Weights of a small transformer language model: MLP 2560 GELU.
Each number is 500 + 25 x the weight over its row's rms, rounded and kept within 0 to 999. Layers, rows and columns count from 0. Numbers have three digits each. The size before them is the row's rms in percent of the matrix's.

# layer 6 MLP up, 2560x640, rms 0.0635, rows 930-980, columns 128-255
105:466487514529485512518497517518468500507522531517471504515464543500485472472519488511567503478560519469479515545490468518489532529469463529550553495498479504522475503483456485486501476492542490498487479556514540521519499544532491499486490481489507530453490492522494469463504504466485504489514499491469486502520492484500517471506483479500520480498478510501485492528509530507475503491470
107:553486532484499504512497532505484520495477493525480483506506459534481507501501500506497507530508511531498485508511465512522482482479489520494482488505506475473471510476479508471474518520501473517492479498501475509520501506521476492479531456519514528482503499464464515479514480517483522492514518472511511510526496498490448512469488500514526503489488495509500503546487468482490538507503
085:515457502529468504480503478489471509495546494535468499502431475445462514525514525508500473496470513532569522495466456456496484539521558481508497451519471483520500506461506487469505510490468529500520476498523481507541520502451493487520517459481488498517501523504557532506507510500478459495517467482544463499472477496454535486493521461517510508498529442491495541497517518498529517557496
102:535511499523518526489525481518493521480486507558507506518486535509522498533503497444514475534514480515480515530490485471479518496516502531499475498506474491542527525504507485491509513498493476458479487487488515525493492490522513508465507545502565502545520477494499488524467475538495518489483473471535498487461494517532468484500545515529511481517556508519480511476524528429514540480539
113:501518507500474478489507476488506471479461512486504514494453542498549509515461480467528479494463469503500469489489451533464523563497458499487510515520522465527486515492495526526516488514484541481517519448497517525480481453506527513499547495473506497560507497484534513544465503488494530506489503507465480488491541444519469492487482464502507453524526496503493505451488488488517515526501
102:502544494498509537513502518507515480496475554518497527485448510473507488456511541460483526528468442454544489529492482472500526497495501502463499444483500513510490493515521503503525459519470439500493499517501529457471531467444486462471468504511522490512505500523486522528475523506468494491459439498524431530514504466467492490487499434523548483445495512514514501509493515491489473483462
095:481533489542485489511463488501481531504440473505527505511480524463504516486551483491511539449531472483469508483495495449516541531504474525538452484481503502491493519519488502488487524514524544492491521515477501558462507507492519474485494481466478485486516528520496500481537492485467543476481499511506482496500531517485508465511510549532506483496479466510550496465500544484429524585497
095:491458516527511501482460469527496524481516481497491481496506494474544487493493482474478485500532499546525509454478520513529486499485523499466518544492496543477494481501511529508472499453485476492534513481492464536504529472494519491496557496516523459492485480499531470537410520420506478506461527549499474484507485536537520490503490452475485499502476476533465529495519437500500527500524
102:483502504498472488492491494527487522484521525511508484494500481547535461491528540470507524475490477497472510452496512468534454465507493557511556475557527494525483541498524533504512515490469521489519518495487498483468523510541496522523437441520526521534516518511547508513470547453507482496521499460495516485532474512528515504507499483476537479472482457530488460504450512488492491509495
100:480543458480524480496486461517506542486496498525516518446496488493506482496465453494468540509501494509498466515564498500483498493525498505449505519513488508542527538521482475516538506474563488522479538536501516516496537472475497511521506497496528520486499547455506476501560495493512524506500470508503491548498490503504479493513499544474497496481507532474513468493478484531507504498506
100:454506518490471488477507529490509514516505501513509500489512497516478512483516499529478520491520542463509493512454494495503459525526466507493473490485498468492511469524509488518522513497485498512495537483509497490495517433528520466555515493503501515526523497454511485545527512520479502501468534494503522524451486502476492514522536515481517547496504510506460561481478493503491478470524
107:487537513498483475454468488514520489492482520527479485473518488495493501452506483554519487477506511513505485512512458478534511514455474465463514517488497451519501497508453513526505512513486514498506491489506476509523497532532502491530457522514465462465487515503526539452497479464498496515528465446480507476506475461447504463525492483526471513518533511500509494479531484489505515515510
101:478487491489499509474502523462500507504538505492489496532510457517491473447526520507529529530470483483478530525465515499527463513421547462507491464493530496537479499521512531520508526500504475507479493515517481506504479469502506509490484472489414493516535536491520488538487546554510474511520470500555490443505484507509471516548471511502467509484511532496513535515504518494508565470483
101:492507498475487534465475482479475543486528499512539501450495501420554485516497484519510506506506492505542472467481455514519487527500499505513510480512474504544488476505523481521514507539523522553548508538514449478452468524495496512428458489483522539495500503490450515491480468504559470459531504510470475542465524484499508499465474450511538482513500497451463476452517550490505538506539
090:497493507498494505501530509548488533516465555534451485530540474520458489495530501506526471481489508438492506469439526530538497514526535524524478480496501473489478465463505454455464490495484503492488473456467498499491460445468463521531477483523502561533494483494487498508468494540491527510524539460506530535486484471501510521520502455482506529501497483507523529542503499497520471498552
109:528485474503464476461535500525474477521490503498555471531495496522504491512483465476549486489512483509531522542502455512520534562494468476488482518444527516556510479547552515497489510486506459485504524451481533480515499462535498450504498499453479483518478494490548450570540493529486493478505490478491485523507475472472489494486523531449541506497512501489506506517492495475518494517525
106:524494492487484480496503498483524511490515453518472450492537471518481526519518519545490484453529498507452479480515545523464523497543499466506457476484500518475497524501569494477478507512474433507514477478521487536524474513484475565509534483510478572512510539492490496513515509554457507470499513509483469527533485538516506490479507482504509503456517486506522528509502475492484519491495
102:506532484500518476472515502529498483477486509480546493490461518517502537498478517501489477491488479447507476555515504509490495521501503504478465469510482491492475501462535507520534475504501492512512517511478495499523500501524472496516447502470478561478519520544519480506506509506501497519553487463517489489481456473499499520503498505489521480484504464438500537547494509485510555517492
103:507544551513445560503465483512521540517488530487470488536505534523485511478485507477502522461527492501497459512496507451473470471447523521520471493483527487521504498468508447473463508521561469506496534521456524533528497475510492529533531496508492538512497494469486523494513472527522473526532513458524456542525455501513465497506498500448499509483485479500483501498470482531497500525518
096:481504489474457478511498491491531506478521497489499505526513503490487519483495536548487472514533496527512489520518515527491492485492492522435492480452493462487519514477457478504489505507516507492497475506494481452468482481498499473473508487430507509495441522518530538527518513498470487515526493468495462515470526465487519494504503473504534504490446522476510520497481470523473495560506
092:477474450506501519519525527504545482520494504518464502571494509451538496519483502516563467510534508495498497506444482486524545533497504515503481493508535528500497459475514535500455485480480509503464491532492558481521484490548533479490496518528476470489487547522490479519524485483463501487532497511467450446511532488511519482521477486492506493481508493539483502488503511499503497529537
105:477465535500479486500523514504506499497512519456462477482501479537462501514528472468500491428517516484443494481508476530504479495537490532538502546507478518531491501504525481477479542447469513447501521517504493547500450493459520553456521501505517521455487520518464488479504526522494517473468497512487488499528511498491490512501496484476521528502488539506507469502543457520501532505468
092:493506479510504516488523505502489478492460490540517509511516485471504438560477527485495465509495461503541500503499479498455524500481450500480528501456466530508525482489509490500497512504515480456503496443490439499514481479525446492536501518508538452507452477524473548506555503518489493522499540564523502470492487515494476543471460522491516511522494509558511536516493508510548485523510
098:493487509525463510486505530509500577524491518536515504470498533505476488470499522519491442500518518463528542490502479514519508467511487518525507496481498515493508502507480463461503478472512476499499500526513496497485510486480464524525511520469515496494477543493595494509453486506526567457505525487476494505527498450537524536546457509501523509503470518501515495486434489431512525493533
101:480494511447505518484486497532484505471484510483497505534453507491506496485542450511485457477509484510518485476515499459540518514486438503494483540501486559472480532511503500497497518446512499470504515475480570505538518492505515519494512533485502470515497524506489505513509456454491447477514496501477498514465479487497537446528501551470531488487502472500494481519537533488527551505464
100:474462489515525456453462510488461473479467501548511495523509499518483476512506492515513531467517525508520511519477465529457526565490471501504514491530523518496499509483493465494490486453495459483517516587554517488478498476489503466467497448528454471523513508514520517498537499439500468498477477533495483515505531501518505444505513528514483480486523528494518493479502474470495510499486
104:517507532509497556471486489505501493480525472478463503482451495507495514506480477436474469495520477501463485524508462519493509512525528498481489532523457493523492473550507498530482517495518480473488453479531490471476506527514485514478525512465473539503507501467550587506469497529534472511490511461497503501508490485486507469457525520484470486485526491479499482496528555511488501523540
101:490521448517490494507459447507497466522474503508522502483549484498510511502504470501506514487486505493511529502491511504547464449444556465500552516518512523559487471491453487522501496550486501505503517503483512481508461496502533510528506541480491541494496520452525530515451484498544524523480514512477505478482501497487512509518489513486526504499489519511553504509531501496510484477519
095:504470493532469483508495500491539530511508503517561495522508506503534504486505485515486487466518465512507478544505501469508513523523505461511453491510470496488538493514497468487525501495518516500488499487479462531516511497509498466452504445479506486494530506494519508501487509474528456519513496461526484502523514484477453488550516442527556487473511484436527543479528520484522517514527
108:494450505490507491484476525459534475506500499522433476475485527455513470493473521508455466501526469479493480481517473449541501507469486475540536496556499486489481477507529455486512521479519488542518456528564492481519526490497483558516477461465536537498470511504461456510499522491487500499486509486528517500480491507499512481547502471513506487510461517467509506416502468518464532489432
106:468506482509500501487501531468478507508492517516478534529487530513506485481485483489519529539543475479430509509506473452512453501486511489479506532495503531509515499481534500505506468466487550518501568497505519536513539461452524470468458484491539526479528534521487499462489497485527500446465533484490486505467441551503490451499464565485556503511505525492517496536515498548480548550498
098:511492480469495502501497509508503516511478502498563467503469497535549495485477525479434519495531471515482505523486570469511516521515506513487495477502470503525519512492523536489488487498550517522490491478507513457511492506490506515512497519513584499493517529480488485515509537542459541477516522511510534526479506493486523497535491507544519499481476492517514450481491506480482524478529
105:503528526470529467500559511529534514490473506500466476454468486526469486461480541490502497510524494504468519493491475491461512538490531433501553514502486518499505484494509495507518471492525494507502514455501473529529539512526531461474500463523520490496498496524503524514484517504491465482495509464532473493494505495467470439512509528479511480507504482480495529502513492489490481529519
094:505529498529547482547480483507544493477517516547481480486551485498452471479515493416542524462547524501486485514481472484476491491463513483558482527526516463507542529514543480483524513485478479458476480470524496503479529533459492558496491553539516544492472532484502521491497522459534541470504471440426532467536496442490506496526494481491552513493524464474480481522492543486493530443497
119:504527524504504534554454505468474495512512585495500470492513452514543478522504509516485483489527520537467498508485500501508463451503517495536546518513502494511440468510494532534509533493489476484510506518501503480496532470460521505502499473489499478502538483519502498499512530488482530512498491556444481461512510539534552490495459510461515510508510499495490476491497520458525491545505
099:532448517493491522517460494495534466502489444482502479507505498437462519505468509512478475470475482515483478557488478559449482528483504443508508519489537524518498474548503478538459474484503538471479463476524476495456498472459466548470503505525485475530502507479460514576514463522479481498481467468525480473485463490510516482454445507521509528529506496485495488469484493508469466484485
116:517537541532497476528516537512487503499490484516511491501521463503507525472471502486481505529515513482520528512463525567502530510446525476558517497523489521547494486513528495503497507516536457465536480520512509506503451522513508499464479474507495524485553524537476553557517513508537498499493472489466482520516487514520510510509488502485543505488474478510493512518492493514483528515546
108:488529507470540511517491493524521479495512506507478482540513470475495525481504468518463517474489506531502508505506457507515494505508503466520489498458517540501454500519521503477570463510479512502523492491487486486516488511527502495504505477499490471504507463543448535498549520480528514491508499487560489493462486486543502532483481489528548465510498504515494522549528478436476532516453
106:496511502511509524516481519495515515419494527521522513509469476508443523500502515493548529488483523488448493523486528473521522476536556445493514469467516506512479487529528447472525435506501476479511542475511538499511444541508512489514468492428487483529511500502525470493488512501477492487538506483487467473493510519494478490516497452514484467477501524477520512534473479545519518509479
118:497479476464486490501478527492503503551497493480487490534514483537486515458517506527511509508497462477489525555493540509539501499470546473539462541506510527488516526479521475502464508494518492468482536505531516506488469499496460521514512434502498494506515516501467500522496461506518491515534513463496516521474487519477541516487491512512500498550452486476463495489540485484490494479457
099:479529480469493492463420481546500548508474512514531501521513468518489497499540472532499494488492518504504502528467511529529500487495505481532537491460540505498499472553503506460512508507447545494514512505481502501509495517520490528488490490504552481579483509480505515470524505435485521485524515515550509459527527507499533516489497474517515504514510503530503519514476468521434555455495
092:500508481510501515487506477477501530469522505529485503495540489486518494480526495514503504496525490497536527486493477454446540486501463491520436490517472510453543507471492521517490520465484521532527514522463517499512522484532462533498505440483484477486491534498504501471515468492500525484465502486495536502502466497514490527500490561488530514485526526514501502526509507460493478484534
112:493512478473499466483513520515507535470485507518500496517521558521555497471512484438462529517522463512532449498537530488560471518506516521574493519537467474521508470467506485475489521462527512520463502509446490526477506510491496442514492526519496500503493495500493485559480507506499480481508488486553494541489501497452505489496500519518488503505500473469492538528500507490495535527546
098:521470452537524534466484505513544496500517504486527481525470490554488476500528472511473528508520489507479498478480471455513469504480506535432507501547452484463480541486507496478501468481485529478500570541482493483532475501502462440517472491495450488481495478535542495515463490449477472475478509512503522472498492522494506505508489468533537511510492451515517529490496510471532456515511
104:477509478499521510517489514458541492479463543526511510538492502487517508480557473520525485490512433506451503509528498497509528511520538546516514482516524504502503546487495506517495535524529500521537540513492518527544505492449509536511522491452508534511513513471489517487483481494487500510519510503439549468492493511506472487478483513474513543495483491532514481477537497473512488523536
097:479428499562478449524522489520479505459512546517511476489488490498456468535479485496499478528504549488535518469516493528491506478498516473472477531473489513488469494504435525500514511500446496496529484514516512503534516503491504505530541496519530543534495534511491454519487520470495499510497464517465507471558527488519527537507531476476528514542534514482478510503514481495483538519471
095:495522506486464518457495491518494513511490482530536496513491495477469523491516523537503460461500462418473496545506466485534515515517522516527469438509515523507535519510517520512518523549516529519514514518489486493471449527534468546564494488511519514480464510523482478534526487492479519524539524537450446492501460507514499474475478449522513512500485500489500494505544426505521495492489
094:490493529541504493481495493479513489531487543530480451504519462513481505502546508516474486523486503497508543476513525465463507497484520485485487509482517491499522485473538530495564517518503509522497520489459522532506505464491523541501514500518461561499465497509482520502540439490508480487538490507461481493489531509492499501465529500484532506526479526488483527491449538542482471498456
104:444485484537477486528501484495510465537521522474503494480471470514501436498522459472488493512514472508507483548495484516531539534471496475529487460467555494490527508493506523471485495526480524523494470483502480488535520489488545461513530516520420509512502494499464489492490431505500519510514484493527450477514432479497459476516526506512496538496520549507449504490486498483469497485483
101:518478471525470498538493473494505502494462486486501489507561528481523466470480557530529496495517525512475512515476546499527519480473540464479503497478480534509498523509463489488505490473526505505503526512505514527495544504503511479507520485503496500513486521482511490503496476505503499460472491538508512496508450485493511513470492517482506515510470471487519479503483501501467502452481
103:476494497480486508524512491496488497481495508540463498500487531513544500471465503537498525480467471499470502476526507470516506529491460518474452485520470492545535501483550551523521485505472478525545494480462504476531497492479525491465492456499443512516496528487488531490522500482548497509502530533472493507466481487498437489479487515500521525461454476464530482451487506469512511468531